Weights of a small GPT-style language model, trained from scratch on English Wikipedia: vocabulary 1940, a variant of Adam for these matrices.
Each number is 500 + 40 x the weight over its row's rms, rounded and kept within 0 to 999. Layers, rows and columns count from 0. Numbers have three digits each. The size before them is the row's rms in percent of the matrix's.

# layer 3 attention query, 192x192, rms 0.0726, rows 0-136,160-168, columns 0-31
085:529545526508461531469460511488539445487554511537493512577506508491479493504558514493505487476494
089:561513530506467588446541542535473490479514442534541502506473412432412407530484480512481452469561
113:589416459493515486485515513537461582550445481517463528477475484511509510493463413495523429539539
090:439626450559571414539507290506649480445481535466504522464513476524540497461432528541533489520556
137:556349439425491459445513666531442611590453500484548491468520462507473562521505453514483504562545
083:489595423522556443541499399482598540520449556536475482516502479472537510507470509583531476545514
075:513577381508559451547509433502636524535443548502497493500520480517517516480470478537513477539512
080:519451470514496415498452514464530576465526499493523506502529465471494453534542429479497436584499
093:541477617559430560460567509553461430500475465452470498499459503518421478462518469483542490439525
090:538457496544427459438548545512512518517589434490453495502478521452467442551513466463516501492480
084:427596457524549426529507374521640505533455432544502471444514449473527494521415520431499466522491
097:424503509496486559539471481469536506482559522543496492481556436489497522448473528539538497500416
103:535637449572522517525561362542663408481528538464535489495442515501486497453448446495460475488513
105:479482513518541524517496462483435501491503582518497521490472484445492446498540503584453545476495
120:464456513434567505547414464435423499448492484573522466510536553496574527494513552478507520459417
089:523524548554492536495529456537487470506583590523503546508426416492535494548457516522443523482566
099:461483497505492490459563570508623499528506548450534494505444507490453470554492545482459544476487
085:458359489437507519463492567498543521526475486534448499466428595531502509569478529450489506504449
094:481445547454532471466514641462545564527540543455526459515499510520469516539494534459448521497475
081:473474516491458511470487560487595523496574444505521490538526539538500467540520526378436480472427
089:495502466503530468575412410495428530505460506543399443506507490511517509477523480515572480543467
075:489443581473478555483486536498386446460545459509472498521465546520514466517517519452483540438450
097:476488477472515474521475553489522530508436544515514461465503509464494440568477565451449493461489
086:542487557499498515489508525546508486428482464529519490518420537446432419539547511472485518457512
098:522609516535468526520495438532515478459547432528543462510507452496508391481510503507577485482460
104:478454473483511455538497481487474529477469443554516462506560529513495552453429474554518490604508
097:485495440488537522560465431496465480489402504544447461484503511542532521444472483545563475536510
069:510452589460496585489486533477372469419566460515492517503447552486521510512534529447483530435456
091:484506499509472516495513481526533486505463440565454538471410523393462493539516562485483483489511
101:496516541509500557510519440548479418536546511560476575495480515495539446498470518514461515412512
093:492509545471477531475572553507491418508588464517569478453455489490520425510483532566490512512524
070:556474562502471546460497549517499473460531439462486541485423473488493463578471492421492481437469
098:528550513534390503462515475520495480506455468478495531542501483417477523443560455470490501421451
099:520434489510528485511498535513511501544459488497504516584494526528477479518518464444482485515500
116:534538417541480580502552426552623498498445441477506474536447440532511534476454439451518445594494
091:513518481445555473561456469456527510499528499474551456515546498589590548467461506467486443514492
099:580534459499450493425545528548546573550457536469511519476465423498482484488465429527467443576510
071:494604421549480444560494417478600484484424535506504473542483504484520560523441502503549486525456
064:531636419549502491519555420505652475484441534478501485521525475493528544497425469528513435536470
118:487533508492514438502494542438459538482555528443473544529500501463450457567505491485501534515446
075:517474484548494568480518485571508490523519456513480573533445490472445466510526476529459533543555
092:535524443561525514515513525561496471505522467567476489535476484510480528545463516491465508460515
105:466502451478502470505501490528541499475535503545477425471501526526545548445451508520510442535402
114:519459551449495495502462555409357445466535542483479509491494518461468478514626533487467532465439
117:471537489473573493576467437460558497463472541544469437538506502533554572455419502517501506493495
120:469489552474449578494489473505498453493435484485548470534491493470497473525532442525520501414506
118:449433508399550509543422467434419545458467495548524449509588558482543522492578504486531536470457
105:513522552500523549529514517522483456509494546476462531530457473525555413536553504572534521449504
103:483429518461507479504500557509518586483477502518551432473532552467528484519447511490484561473409
096:472355417476526572495454524496491593492455492539537427484542581514525547512496504485485507447516
100:459459609461522478491526585507484566470522500526509496504496536485479438511551509492534532490441
090:468357492458542487493466645497423595463501523513512499482527508539493507498491492445493566476474
126:520545451568529477524494495476420437512513492447416552539425448510478479512513516517520472495538
061:450391561455517527500456560468347523486548486520491530503474521478482478510562528463519571440539
097:499441531490493487498485560517519592478530510496507472484549501454561509576480508507567498491550
092:493421466433511533470506571558455541452423478567507475529494492503485439490479450508535445444487
115:505546517512507437511483542423432496512541540507457522571459423488501494555464530495533553526471
095:522546457547471530502559482493494479502461453479467508586435471522483528520402480533484438537499
096:524586444569504525524516431511521401533528521460456523513444474535475531458423506477492436525574
063:480380516437542540518447524469339508487558499521510512511482519505476510485585510458495530434565
111:521395399467511495517477531526442539516382464533478435514505553531509534482446495524548483470525
099:476519482535482560500490467567572438522501506491476544440485488578561424463503509524468492435530
094:526550537502519472513502536480493514561588515512562511518465505477562495461502489525418551450502
064:485371496440527511479455569484369600432538482517524534469542518464474460487522529442546516460486
089:456477485528454508529529538528513492452475554523498476511510436526526456458435414575523526479495
100:504467562507548464516510467547547486441566494417483533433569535528508492486449515500462470459474
105:531534551476433461444524504537487550541569510522492497430456475555499547474382454541491520567530
105:564445432532626467527474473439410487445528507467544495561474585521531528406467543511499506523461
086:491496503499581481523539538476467529576486491539547507553492490498412439509552507498540525495493
111:517509547457431517453500521485532536549486567536461494453476531497517552525422528585458580525478
127:578583477582489432460558466551444508533533470416552544493458426467507475492514449472478480460507
107:503554577510465485485488500438543511545553487473481514448506475482545578503450527548504613516515
089:524496502528537456483468557499473563510497516520441499415538499464592477535414488438456542524518
095:567572438540454445476502517544557567553441501497446537459437474429474500544507463504565543463471
111:542484416563535492543478492510527508483447474452563492504516532490509476447537475497505485435506
106:445521412520499528568485560502486449495435477493477480519530509445458492522588476439503502438492
102:482560525492422501503548434640516462479508452451498507429481461445515481503544520487529483558517
112:512361504475549534499533566471437471446484534530514492471503482487476492511571483512579499480513
093:522567565510474475479499497465546489482539466471538496474536500569541564529432482520479528545523
133:448495563435469482495464524457543536526563541548398492447493549482515501477478569473497546639504
106:487491408501462494464522474532475485432489511468561511514514517500459455452528516480506358528443
106:494421494486524561507483479494505503507464544592467453490482554504537544443552557518554515575480
092:505469543525490474535526509495505479514496490469491506459536486524558573497468511506493566453556
102:494426540443521601477496542496497486508473575544476502506480501483463596533514483571559509495508
096:496468474486451470547514487527452518462469487537487495495536533509526437432547514477508482488457
119:457518538483452531494451557475548492520505553535462503472475521479507568520459556456495525579523
114:517481515459514532481504545555478507552498554520414532515420493532457546536525500484538508543547
102:526534563535515473480531521485516511525600454477502505477533432499495530555492455554519567447486
116:494520575465439471491480507493552531499566485525478494501500508509557547448431541529488545558507
100:468519439498521464509509495528475496434474526469507476489494543494481457486476539427475425542550
110:520485386530527497518521466547461488451411472474562485555498510534500440437533470481485428442466
092:544521562515502520494509507490539489537575478475533493515500431510466527521517430569514619473477
112:480455582457466529468522518466555543507540534523517436467530522485493579481448554534534538612529
105:491499564490430550468501574486546512535593536550462533441498520480483595542429521522457543519520
107:513499491512458539492491509517476492524508526606431534471512515505511520496557497467482531536465
098:491508508452497492473495506466551538469437499506496442521519488548532532445374553511544439529534
088:490534469502454516532458450495517499497493570519499448511518455493423491448484484471483508522522
111:567448444488542507519538527493475504538455472422584513544494546526539511472528491533532467502476
082:465549527501435528476496488504533490561450461482535524515491458529539546523518503473483510474414
103:457523503464420497492534540416526509513492497492491541437557572499460522477536542449501512546477
106:505440445509521479510483538409458501475563467504481492470481508468456462598611547447511480578490
127:506547535450485462506421465454493526542525420523477500475564491476539554528465524454409529509461
155:564470501573499509475574533539484435517455539497523532523437445527437463509529465532551508484494
092:539533434496511424473460520450484548582548460469487537472460447483505532445463443488465557562492
083:520481447516568463520475522465440530483546595470559614456429493486581371527516481479503456517521
096:495562459559516495496501450490541515473519436503500489544485478515458497450427459511496457486471
123:501492538446431510466535543469488517493479483505479457442540503408510538536542558524517515508479
124:505506499515467552548525512565522501460430520460525476456440510518502460493482481522491461502539
118:477536558511473491505539475560544465431472442514496526557518512526436450544493478471521485488477
124:434477504501447531498531498473485482483516509498499503487508540458503505502525511498545521493511
100:547609533477483504524460427474593497549532492484452529542556470515524565423489514462489490511505
119:521456451502523446439450533440456619546520482480490539423519486517518532529467515426407493558486
090:481455493539536526535544465514556448448469528454475567520510539509490463438554520516585403505506
104:524423486489552491500468506508423536507461457550501463460474546520514503550479553506468530526538
093:516479500492513428527450539482440596504498425494539472472479474473486487460483452475442593489495
106:499415492474551526464497484532456483496531546519522493458505558466506505522501537542438444494564
095:474522532534421502482569497491526467457473518554443499540481446492459508547509511492595478474496
108:503465463442519487539458551481469552504452493514525519447507522531489515428451516455429514497481
110:457443544493518537485515479535491545459488504514532515473514522506535465540500563541454442497530
098:536557526489461504433497526480494521567579508463547475521525482464502544487503459544474511514459
103:518510478459485419494447523471511619557520451516566493489521521486532535463433490480447544560464
100:478469529506518527536560474535525456428431530465478499505479504536496461468508537485550424452555
095:466548525529503534566547473515542394471455492502433474539491493499481472533535515519599539468502
104:525566509502445538440480530501496525584580497513532481502529502485499535542472464506441566523451
100:518461494468537506456475488494479560592541476456534477446553514480491515460441516487373443524516
099:529404497451555449507439557487444549459561529536525508458500566487518500490469519462414548482502
097:480394428496568453525465507472428566440461494545431487510471515546548508533482500542578592538440
098:497483500466566502545466404502543477557449500455460479515502530480488505424470565527467455513519
091:492499528551559573522489533570564477485425516474486492526584543537439438479543461481419467449506
110:470564455447475526532458490515560537478470565466432502555530457537549517573545537445552451534497
095:565434552541484501445542554505418482506473473514536555524443461466485455440503487461501538510546
092:503538461483504466553476484583564483472442477489449520516451512579491563450446516519509520484504
122:417505469457510481554447466426539450456517467534484465509598533427559550517505533508576504545444
082:469631539504438458534508450501585459487480469535458481508530530507553584521510517526568518512430
126:556411475568508521465558549591470549533506538431481550476438468485440401494502436511449472510565
112:518468538450525500477496513482474528530483450478573501530539478457490501422479506511513446593391
086:534491518486500558508476471507532444445464495468543468538600575521482458399493439465528456448538
076:485384456390594449488473543488519553523465558458559503482560510512511555480447559571564465556551
096:502482428517500431493532574476496553428512505464501535465486627566482507521425498528486524465485
096:486458468443505481508436495482554521489478470476471443414556448483519544447517512453517514494434
087:468470521549495460524503476481487455515540576485439532473492508395471503530615578549510505499498
093:507534402461539384529430462479501530459481515546484492482472541481518495564466499568545507553469
107:555468464597503542482555511569456468485496510490473540499376450542426468514525508517509514532508
130:432493498471590482577396440433465450470470495549444438560543531552556468496514538462501519398478
092:525452437545539412511458404490414550442530480474441485546497537505512470465497539456483434520517
070:496406554434529509490474569506525555489498483548584510440594524481543519453485516528522468515569
# layer 3 attention key, 96x192, rms 0.0678, rows 0-72, columns 0-31
097:490570510477531463518460426493553500451489524469502505554505501487511521510491501494458489461530
081:488539453513506457494505490528552466507537506456440528499500520454512524560449526530504558560563
110:459487567545492494522542541462558509512535521476477485503530505561493435499475535464524586482433
110:529528459501457486453524481561445539481524450513508423475459514420494567487529449509501463511507
098:439468507493568480533481544444511534497468466494422529527491445570482491553504534422581539509512
086:499528489475481523517493489484506500478518539498506424482537529566536460464551556513529488480538
117:526574563462449573480510440495497462460565464505532494523499533399536554487497444531441469447511
095:470559495474506506491532449439513547502486427538515489470499499473406464516515573461490405445462
092:496444479441524476487508524500466559581469467523521454436446474514459545498481501467541614513582
099:530430579525494501507554478476521524457501403520465533447439573506463435490535503471468522543453
078:560481460498467430469520441512489546501509465549502485531560547443477510452461520505538523541442
071:452537491426467503517444429537517488427471483551533438479542486490531452458454504448506458522485
141:581497494511435485430552494531499518513537479456549532477467520435495510439483438528483449535523
103:469516546509475561531554486516487392536500485563504493486483514463538447492540508563518506406488
080:445516522440524535573433485486526435481454534622500449496549560477574524493540524529501517478465
092:486541529569461556472534501525552433497511519549517587534481519438531477502467500559541495496472
104:546514464463445493394545534544509607471449467487548469449502477545458475518522482488512498556555
093:509448474527531470489441467519468556447496557488517468539506556495530547437459498492512531537542
083:544547521463460577422511484533573566460507472514538491557520533540474524513520504436488419483558
087:581491503473500510454470490495502614508504508478514475470478532515429548503490507453512484503479
095:438526527531506507571439467469513427508523523575518477562474452475510472469469492521534489460487
074:470456427529499433514474534522551555525414554523474494467536469544434467495471520490566526586460
091:553576457470501501483457486509524511554429505532575450536489465539475502484498446482542400517500
090:576467533541470502429546505567470528529454522522545470500396465489464515494416396526545479544498
092:496574505479500534509504448446494498498475461517556477522521496444439442516547530474559516473469
103:439500550447526514513469523445477488494522521530445508485466518471490469529501510501537583459535
092:455484436539527484564428502493513392512542491483483473536519460517536531463488487520531540490539
073:472431442536548450556447512542492519503424583520466489483503503522488481517491530542532539560501
102:582458445516531458464497513524421547482465540478522450482399461474528478483441455540592511524569
099:511486476588491445459559514552503444478538581469446548498493460481529518506453469575502453539512
094:491531526434496472505521468502507469509490556473485483516512538532429518525525498511484537507532
072:543504552506474483479501468516500603491459519555489493501498522454475436503475499474503501597460
081:519435524517627480482520571502449498506477480519513460457511528542501475509510511492508625462503
081:529469518465517529472556502588469457518528519499560510476465446520519475544451498536521550537480
132:479522407540597448535433408430510544473466451561445472474515474498538431458518481456491447467512
111:550413480434532469450463576466442607446557556504524490495492521484486580548431525461536580548573
104:533485458537485531469511468470517485525458555534436518546536585468409492523542518459484495503432
131:530450543414550509501495538531466493552495541493534559526433541502443511456526527464483513473500
089:471502473507510443532437503461474502496553467477455524498491472531522518615535504433413548519579
119:567495511548493512422591503562486478497521458461557486499471486469447434469525504472484485513453
087:518508515521428491501548434536572396500522563569503493522478484497483522531482477568522485530515
092:569534576491453505435531492499528472470527556518510452470534450465480630534517457554543510538524
117:478550460512507494530462500466519558465517461564471431554580509487537467505509469481486431502449
105:470481512433544483514466535504526525537508486499522526485450485518510470504515470518517447546525
114:540499476571555467458468446461436536483520474506475467525486461503524513559476515508512481482504
104:506571520460459554494489462511591502487452513553515404484522498468487494421507506552568455538391
125:428497555442531512571479491461482435543529515496492524526507526463549547529484511495482532467460
111:516461513487509502431509440477505545403563514554488455510488579493522538581506593455510536541435
098:415458447417552474573434511460490486495548478529462568546528475563523563543463472494535521475514
116:551432471515517536470466491500456517459508498574550506431489521537534488508381492507567493499483
098:576483493558495513415594541545460503524519514535556505473453452487466467447475494527520483502466
122:535468466506503497491465480528523539472508479482547552441530552481499459431359497484525410494527
091:435525532439452505555480497438483515466484514488483465478552472488537533592490506525511606514531
100:587476483486499529428525521557541473488485490493562530507438458526523477438511487491527450490471
117:513489555516439504491511504526531524437527508535499529464532530506572453507398545461492499485526
119:488590496550458506472541451500554500501529505487474438549521548434447517498592538497440492547459
109:529509543474453537395569523569492496518538515564557457507476466514429497489546529532537543572408
101:506440460470514483547460563471482488513454471476506608498497489540542516488441476513529482432571
097:483519518481471524575462523506474449551453462533479537479508453555489499484442430560531542444535
100:507596538496445505454519465538541487479488509470496395488511541483445479477579536494434506548473
089:555437481473513533424524536558470546470490522505560468456496534489483488419440502504515465508454
105:552470490441571488461474499502517523522509542481540553520494473449474510459432557476493436526529
098:499500478450477533551422477447564510476544520603468451488511533565518531564477536454486571514481
087:556450508569481535431557520574500481495532502519554586470501494488446446357428486525564479494450
111:539459437448460446430522502543529562544496504462550501472508466470414547471453460537492428564505
116:530454503563543450454528567469435536497595502473549496433462529506482507552512512482470475493481
110:459590550499470519499525438486579442544468512493514545497534469440505517537453540473503515545443
094:462498487532524549534472555455507491482551484503471555577459514520468498506517504481519544379520
094:475509465491492458585403396472538486457462515481509437487544560520623502451500555482516458561487
082:493565494537462586502564379514562404481520538506527454456511566485573492478539492561535484497473
065:460485573482561433523459592442507529496538460523457598530529447552427496520492499461483518477468
104:463591581438528488531429500494459523433507518541446571439462456501524504567548586509403490424514
137:537465483528451532440554533566485527490530489490529492450425490440489525512470468536427448563513
# layer 3 attention value, 96x192, rms 0.06, rows 0-63, columns 0-31
068:498469464527542459514490488500510525516419500457485499474496434505480425530463521565570518504540
071:481426456492538458520490536469488505520492529499449549459501490487464465543459557489529511527476
100:500513542535529516528486383500499452475506449526578450480516492523510437465514492469520474489526
073:479488488470511457490510509514483565509522536506403504481487456514548533581404550550501518552523
109:495509423512514431511503409519570449531538488477449543524487492514526529554462532566601499562560
075:505558509547483531515510498490558442487545473482536501544479521523478497466504418432469445534519
066:510571461541477515497487466534520462468480453519550458570465528484530541489468471457538460449510
104:467525531525487499515501494517485508487455435496517498517538443480536452476592519488557462410544
061:489452446479530538496487538483475558465458535502451480449472486520449453521415509560456513563476
068:498423581446501474490494526495476542536534537465481482443552431550497480517523550523461491527518
062:517562566529464508493495560495515512516499430542542508529481524463555542471522446452490472468516
065:484467461522532477503473478511495527492395478479468515480497434512459451529436529565548539476522
074:476462495507527442518511557509532548526465511479469516466515443514477452557503543483532498512527
104:479552531515484513504499532509528504480499464527508484517504467508516447497511495407501494455468
062:476455496502507459509521484468501525528479522472458570475537464533495441564463543516543531496493
093:498501544468491506516507567483465532515494529468503523529525516484411468491480499499428509471453
117:522418542468513501500502551489422553483444560501537488446509517484502482483476505561479485491498
064:495443467509537494529496484492473529497458504470494542497508439468477431513454521510553523485536
076:513576519518494540471480445501498474455527453528557455513471521473506553470549453507491495458523
062:509500526497497558470498437456512475491520505460555478494486549452514563444543437574451501451487
068:517556528520496576491494485490473511469481469530543491513475560472499533434539455492458491452493
102:474536513556489456502509459502587419532534424482456503499515485523557473501575506478559467499525
072:508462460499504510507491490479497494498450556466476513458515457508442459477499492567480534512505
065:521410510462563484509506584468484577495535526472446535470503499518439479533444529511485480580498
116:496523417544517464512497490526487475537452510479472485465462543513526516479412514578510515503524
096:489492483487491512494509545505521496502563503551492506516524474519524480513486507457533550526447
070:505542546492483525488502496510493477454571494544524492540484557493527574506524493422487470494475
062:506525493518499543476507577512503528483460458512530499502448515497475520438478428525495531479473
063:500438490467529501508498559500479548537448548474459529480512453502452463493487511551481496509467
062:537544511527462550483513422497525413498541470539569453471481543503526522423552465494453483474512
104:479545451520491537507500581495533455526463476540518474481485500570532419468445462515473495479525
074:522531539536467545501514411508509428498495470498587458502501511488515526451575482532492472452503
096:485522390524574329491434461473502619500500475485423493468537463493508474519527474438449482564514
098:485498439517561391491442466472489624506468451492455487490526462493487480480480447495472504562529
134:503496551497474502469530520499498538517468535514563489478475469469495560513529480560583527504491
121:479521427518499491518488454530519473460533476486537473487436458472556461557471459471501470510530
085:518477410487548451529412421501471530472521451455491510483471493463513438537516486433456450518523
128:505471498481503511484511536471507531485452518480504505533567555482440509494510547505495524476450
133:507488546478467554489519531476529483572522508519463568580591507472470562431549505528536463477448
117:510488571490483576522516534553459432507570513501518537507431488567522495489455509557522482524531
108:518473532479491600519518522487466418497538506468505540553499562500452494462517543465469538462445
113:510485551449480581513494503490490444513568530476478536521519553503484510449519519475471488466455
087:522489626484431630511549544508526412495564528534564535481514510486507542485459503503514529450475
135:499502468510535413495465453457506536459515484435457470451523508524453425468560491454426547527501
106:491503424502543396501448454460538615494551454499435524508579499449480489504518468430478491521473
131:515489555481495483509496486495470483478567498496460503433460499528504461564473501507482528512534
123:508508522480509500476516535484503515549506518499470531554577518487449530426559531524536520491449
110:481537470520518409497452451460554566505513446525449487452571486487492483507505464418486500546494
100:517484463487541425487464488503480609509489476511450519487489474471484500510424459554498498557508
110:502510582500469554493529489490523449583546491522493534580556518498502539407612519477531458478470
082:501517604525451562486576562520488409532534535547487478492536531543490537450443527507525541496493
092:499490540467463582517534555485486465499435521506507490528543556531459512450524561481511507438453
112:502500620509440561483523518501533475518482509560522482508537523514492540433503499499520522489466
113:494483566495452544510538525526499449506600549534558513465454482480534548520495500508507510500488
089:507513432493518439488482474509505570451483490520558490503430459461519492581438449515535458503523
144:484512471484493438490482453461561551510615470511455524491580480419467510480553466380492478521456
086:499503582492448619502575582533525387509500548505550497508475545528474547459526571522530541480481
099:489459400483529438512445421470504530446519488472524488465513480433503470558496464419438460511483
121:487529507510465451476507537489528592510444511543510502529534498492467543530479481500568513519472
096:515479612473447608516545543545480395484511534506578488490442517557522499514458535556529524463526
092:509506431499517464506474459509505561477521487501517522498447471444527466571489461497539450524526
101:507461524506481546507534557502469444473490542499547495415454542539481511489482558476471561475466
128:473514568498483546510527539539497453512559475563498510492477488516535502535394512490523468525532
104:492498539514495496512543561561496478497535527612538495479467479554569520529396510510572505521519
# layer 3 attention output (transposed), 192x192, rms 0.062, rows 0-127, columns 0-31
097:563599473550409504542507318623667385487534514533506481500468511497572526470469493499454445548459
093:534628529592459501562551296581616347500503511466540479489450447531513504446503528557456436498504
098:510485486459524509450424530542546510524473547503512514527490500491600590549454507520490535508436
089:459568527502446542585550374478557451456475469476528484487499501489469428431535539453506474487519
106:604492534507463568403538512554436473502476473499513467494535448471427475477516446434443485459498
088:532426458472538483419476645477394566502481531516497524444526484503487578549478466535511550474474
086:503439456451489479396479651476477613509492486515461543461539519484475524524501475477517536500485
102:506520447477456495549453429527615506511495495514471464496431562503530491456418461492455520568445
076:475534522537495494528502412516534425474504456449555536477513453465549516486503568550473455479586
085:425519512499545527645460360497552424473502529523518488552446553531565474447488557546560481511464
082:459438487455533517506477636425459614511493511502472477514473544523482483497489475486543559501460
090:551577462545397482510505345594659395495550486502529505475512493490547534481479490519449439567490
103:536634484576387521556548281619692344492526507504520477506464496533559504451473505515494437542474
099:461496405478472440580480496511564514492516530518501482475491576551541527489448480522564487519479
087:518585485537449495621509318592657366500487541533518464505437514541582496443490498498467446508511
100:446499472498534423561484397487544438484531519511486555460459478540540551489470564566497492572511
103:429508578522566556598436495433499506514493485495491483564466469469544451499558539518476533485469
098:549569473563456487544482352577633385510501521507498465491454497522571542477449494549408453548470
101:482367480404558472435446723397353670525488481503460517505572526487447495546502472482496544486502
088:510412538480569497432495680432336607514521512514452507553539486461460488563547465467514549492522
087:508408509444550488384483690430373646528495489483472505476530484448473508565511491502495570512534
094:581485413480481507492497529610501488522514560487530446500507521509521500499441422439481483512483
093:564520466552485467481481408584531403496531477503528484509515491463567564502451524567450434531520
088:447560549537528509578498351488530397486488489508567507490471443493522519469496570570461478491500
107:585506483511482481429515546559504534473543467435540498486533417372507519509546498432458461511527
100:444462439461520431553460496521521463490494559582511474510529553509548557492453501489523425508539
096:424422519436579515491487663387386614525438500490476534512510516535449458512535507464566566446529
082:536420481522523489421489654452400580527485485462479475508490524432467495574512473521462550493525
087:518556523561495479536512340545542395492518473482526520466455471470540493494501556557432484517552
087:486407526454582498449471698426333640511483516484466482544514523491483493569526468465542552464514
103:488470401519508431498456531532505518470512492501551508470479552448548580520439503521536463506499
095:513373480422581488438426703441369648510506526516447494551529551478489534570493454483517567512460
078:670607461576386499431579413592591380522508510507517479499481529501551543499511491487459465584416
082:652640490628424488481596377585574337504480506483525476490450471537543523486492505519484479552452
103:473491515426544451439434519443519553506530495424484565530526510422523515532552501536465547531398
074:559578450533426506531541414521550421513436460510498482517476516548495463470464493442484448528528
120:527495554494505546412528508485464520491483458507546479491555455453417500538533425465459452464497
080:445434538461550512440481572456440586471507549501516492448535486466462533534551523564496544408505
075:414445532403487548454479570463497612508500497508477528480559523463467496470558494529497520416544
096:524500436449437484516479464521553515524490498505478459487509586517524536463454474516437504580452
068:606571517569465425448528450497535391475493504459533507501473467499565533511499564481489511571491
077:584528454564511462554485447536517412509502496512485501516444517525530490500447522485508482591427
071:346416507415561565588423561438479621489494500493474479513517532526470455482508492502501519412544
075:661605464564379485425575419573585377528504505490529483482499516505540557500504498504459464592449
085:650639461598363523476597372600612346516487500498512467497477521542546533488478497493492456576442
113:541505414489427516544515504553519496507476510544495432458517579577538565477466512532529457504518
078:653598436565403497511559419575580378508462516509502457506462534554556532493485494471483464570451
087:606530445571474453507541449580509374495487537528484475472458475530549555486451558528500495571509
127:449500562531560492516460495452514489514535510433455541567459477445518423492556517470447575532460
072:665588464577427479428555437565568396523505523472505476486481522505549554508507504505431484591410
083:351360512364601488511396631395409681503520495493481526505553511475453471505519497504486514431544
074:369391552445622515536434597444418614487548508506482530531515469465461447509521480490506541420554
081:367396544400603489477431605430435642507542495494488544493518472439472478506521504511502551449545
118:451462472458489549531506530503444547470495487521569442458568529513502546564505479540518466458508
074:636537485576489423421544462558505401483532518483536496488480483465560554521498539513466481594445
073:625600511615480460461553411558535365510474510497522500500437454496531527497485533516489517561432
124:491529569497460533419522499435503508452504458424551507533568451399479507557611502493442511464527
096:515519452520420505514560480564506437483466523551490463496577555506527620493464497515514456524538
076:324402532404599511590410593405439636496487483499460535520520496518448445481495505493548542423563
079:419422545496558517480482566457457562500532522461491502492512492436480476522546513513480541446548
070:651575493612459444444569418564531370501506510498520504483452475485552537512483523503474509588467
078:353375546412623496521415624420402663491528494498478526532524497476460460529518483493519550423540
106:510482515507453492485535538501518509454510511498559494481550565467531566524550574502526495508506
083:377366529389610505495403628433414668489545509496474531527533519449462484524520480508499560447502
102:528609455529453518492566418563508455521518498521533476466461491522542528503444476537465475501547
105:504577426533493504509542426544475452539535520525552489487483487541541514512445477517469474477515
123:566475495507522538515540512558476511479554487585479519491490529565466425505477567453489525478547
108:465588546462454491551513415445516467496507556443502480551525543515511589512585516575475512556439
089:491557481538503490460526444546520444520521576476543466501518484516548583503516400584491517548388
104:526430430535516529459458572516425490508489452471487518474497486526524528455408459476506456442563
112:518426463523535481522463572512441560455476474559470471428451489584470403498422491435494562432580
108:520439535501528489465480543495562521491470518485505484503523495443440429485576508475520507527447
098:479413517489534486458428579474507504490478519460509493495572496470487528472487462494509494494458
104:514398508512549485457439593501508530482474519501520505500485484462466457481504454465526521507447
090:517375530504543489495459610468476550506463470483465521568513519482439436501543517444514513473487
140:472538474498524507468474482528499467563531499523578564544467481431548571513434457511495462497473
116:468551441513498503539517450524454477537507506522525488506456505549549524485429464509458503457535
115:504483557491529499476506507529557509543485498504533521557481466399521479506546507477543495559436
096:469455433508527494490454532517464542503475451541462513441466475531511412470395491429469500409595
112:470570448497477501536522445500457498515520495502535522527459509524543525492414480524451485451527
104:479547437540535481530537420540490458554489577546520446523480466546543493528540501486492498493516
094:506443486518492476490463597481462571454465487530460510454442495514470418512413499457456602437499
090:526435543462491496470476586481529569456479415520485555468479493440457416479482549437530504487545
087:508394516512508519478447602458488525458483431468472544468506506453479482460472491438518497467523
112:561406519508519505499479575492464546430505465534512523480419511471473424495479543444510517463516
110:532411536500531492493483569511509533492488497519484501535511506480429433510548529469520523518471
088:473573516496480502550564408509477459511512540507469446511521528574520554530567533560494526529526
139:458502453500523486556490490528434514516504477557483517527427519592531489496408469501475547425534
093:502398537472513501499463590449489550458500440479468543523540513459452467482504534457537495464504
098:485537509520515485531515476540466471526536536533519510560485526548537560515548444556519542533448
112:527524466503479525526539472523452497492513472523464486471461524563521492467465542477471502452593
098:472423544483525489494454574439529533496477495459469531551556505439457475507578515472538504530456
087:461582499499488490549551391509497463520503582501483434525538518580519549520554491567474546524480
097:564420542500502532446495593526525516490519447483503526517538501432465496495493499471519475493493
124:487498500446456491507498480439549544465469506416512493466537531498485447454523538510518482509496
109:518492558471441524503540520477533545429459428489455496460518533469430429499547551519459504495555
101:611561486531425531461572520597521483499519482518520538492471508547547547509466471471483480498553
103:576532492528453527479542516566497486508558497533538553486460495544543534548482496464487497489538
108:570555498511451535520559454558572488489549447570483523533486522593511484506481468442487467492477
125:548548578478480532474524489485549462536480518453446532546583514499435559495579446496440514518438
100:568511553535516521400525512521520448531487560466502510498559445440472564537577432535448527522466
137:472480459498499489477469522539444521472525479506537492458426501486548494495393550538551502498588
141:454475430521514451568470498520464533444483488549514413450404518593515448504403501486515566497570
116:465437508495560482493464507434522503504446524473487445515559476444440445507594505499496499489451
111:435446507479565478491432508453452496504485546477532431457514464436491473491467520577509501518512
111:448433482506577471492439505463471492497460550501528402466474453433486442516512503546536508532514
088:383468488486552477571456470421483510507461473491509438542473503480474411476516534538526489470476
124:514526546482518561486486517523465482543555508551547578499474471427583536546454519549550444510523
112:527539503517469533538531510556479474526507492536524498477422483572542516505444470475479529506581
118:469478537497575510533490485446506482551474506496513496555551455409517482484578500497515453506413
132:445470439484508460547455504520450553460502464537509453448430510571542449488392528494514505493580
112:523543488500455529547533522548475503512529489523522529511435507571561518489426488485489490479543
101:561520513548498491492544464527522463538506552503511489540495451521510536550565482453461531492519
117:428452402506524438578446540504451554452466495531487416454417544604514429509399507491498578496505
089:435470457447503463546464506465490563455491438546497497482468522519538409454461558483582427483507
106:444459458504523471504456526487446533456512481501514482430454505459510438472441547535543497504545
104:479471442516521490558491506505471505451519487530523432476388521532535421512454537498564458478499
108:462483519493538514523482456457537480540468484500475442557512484476467425495550501508512457504466
101:554553555530457515475569468526553454524496523470464539562550507530480604504583460478443557511462
140:496541494518495522566517478559492472512486475556494473501405486605554479512427456496500531484576
096:407464471453523483551442491439464555467511442501501494501507510480497440460440537533554446459491
113:551570579544503552453544472542537416557504549510485539522506451449521552540584448525495538534507
109:571531476512428507489558511572495513488529459522491513479442524586531520469442504459483507477566
101:380457511484569477541442486399497513509477511462482490536561499415461462491558535514527502499444
104:544549561521479510479552468508557455545473535465455511559569475532465572504571423489413566512466
106:497494523478504532462489497490493507504505465481527502508511469398500447472492534560533403480508
116:500455472470477483485495518459547527495430503428508470486553502554441466427569492452506478472472
088:484508468518440496516529501464528519426444422489484516526546552506459472430564531466453494431442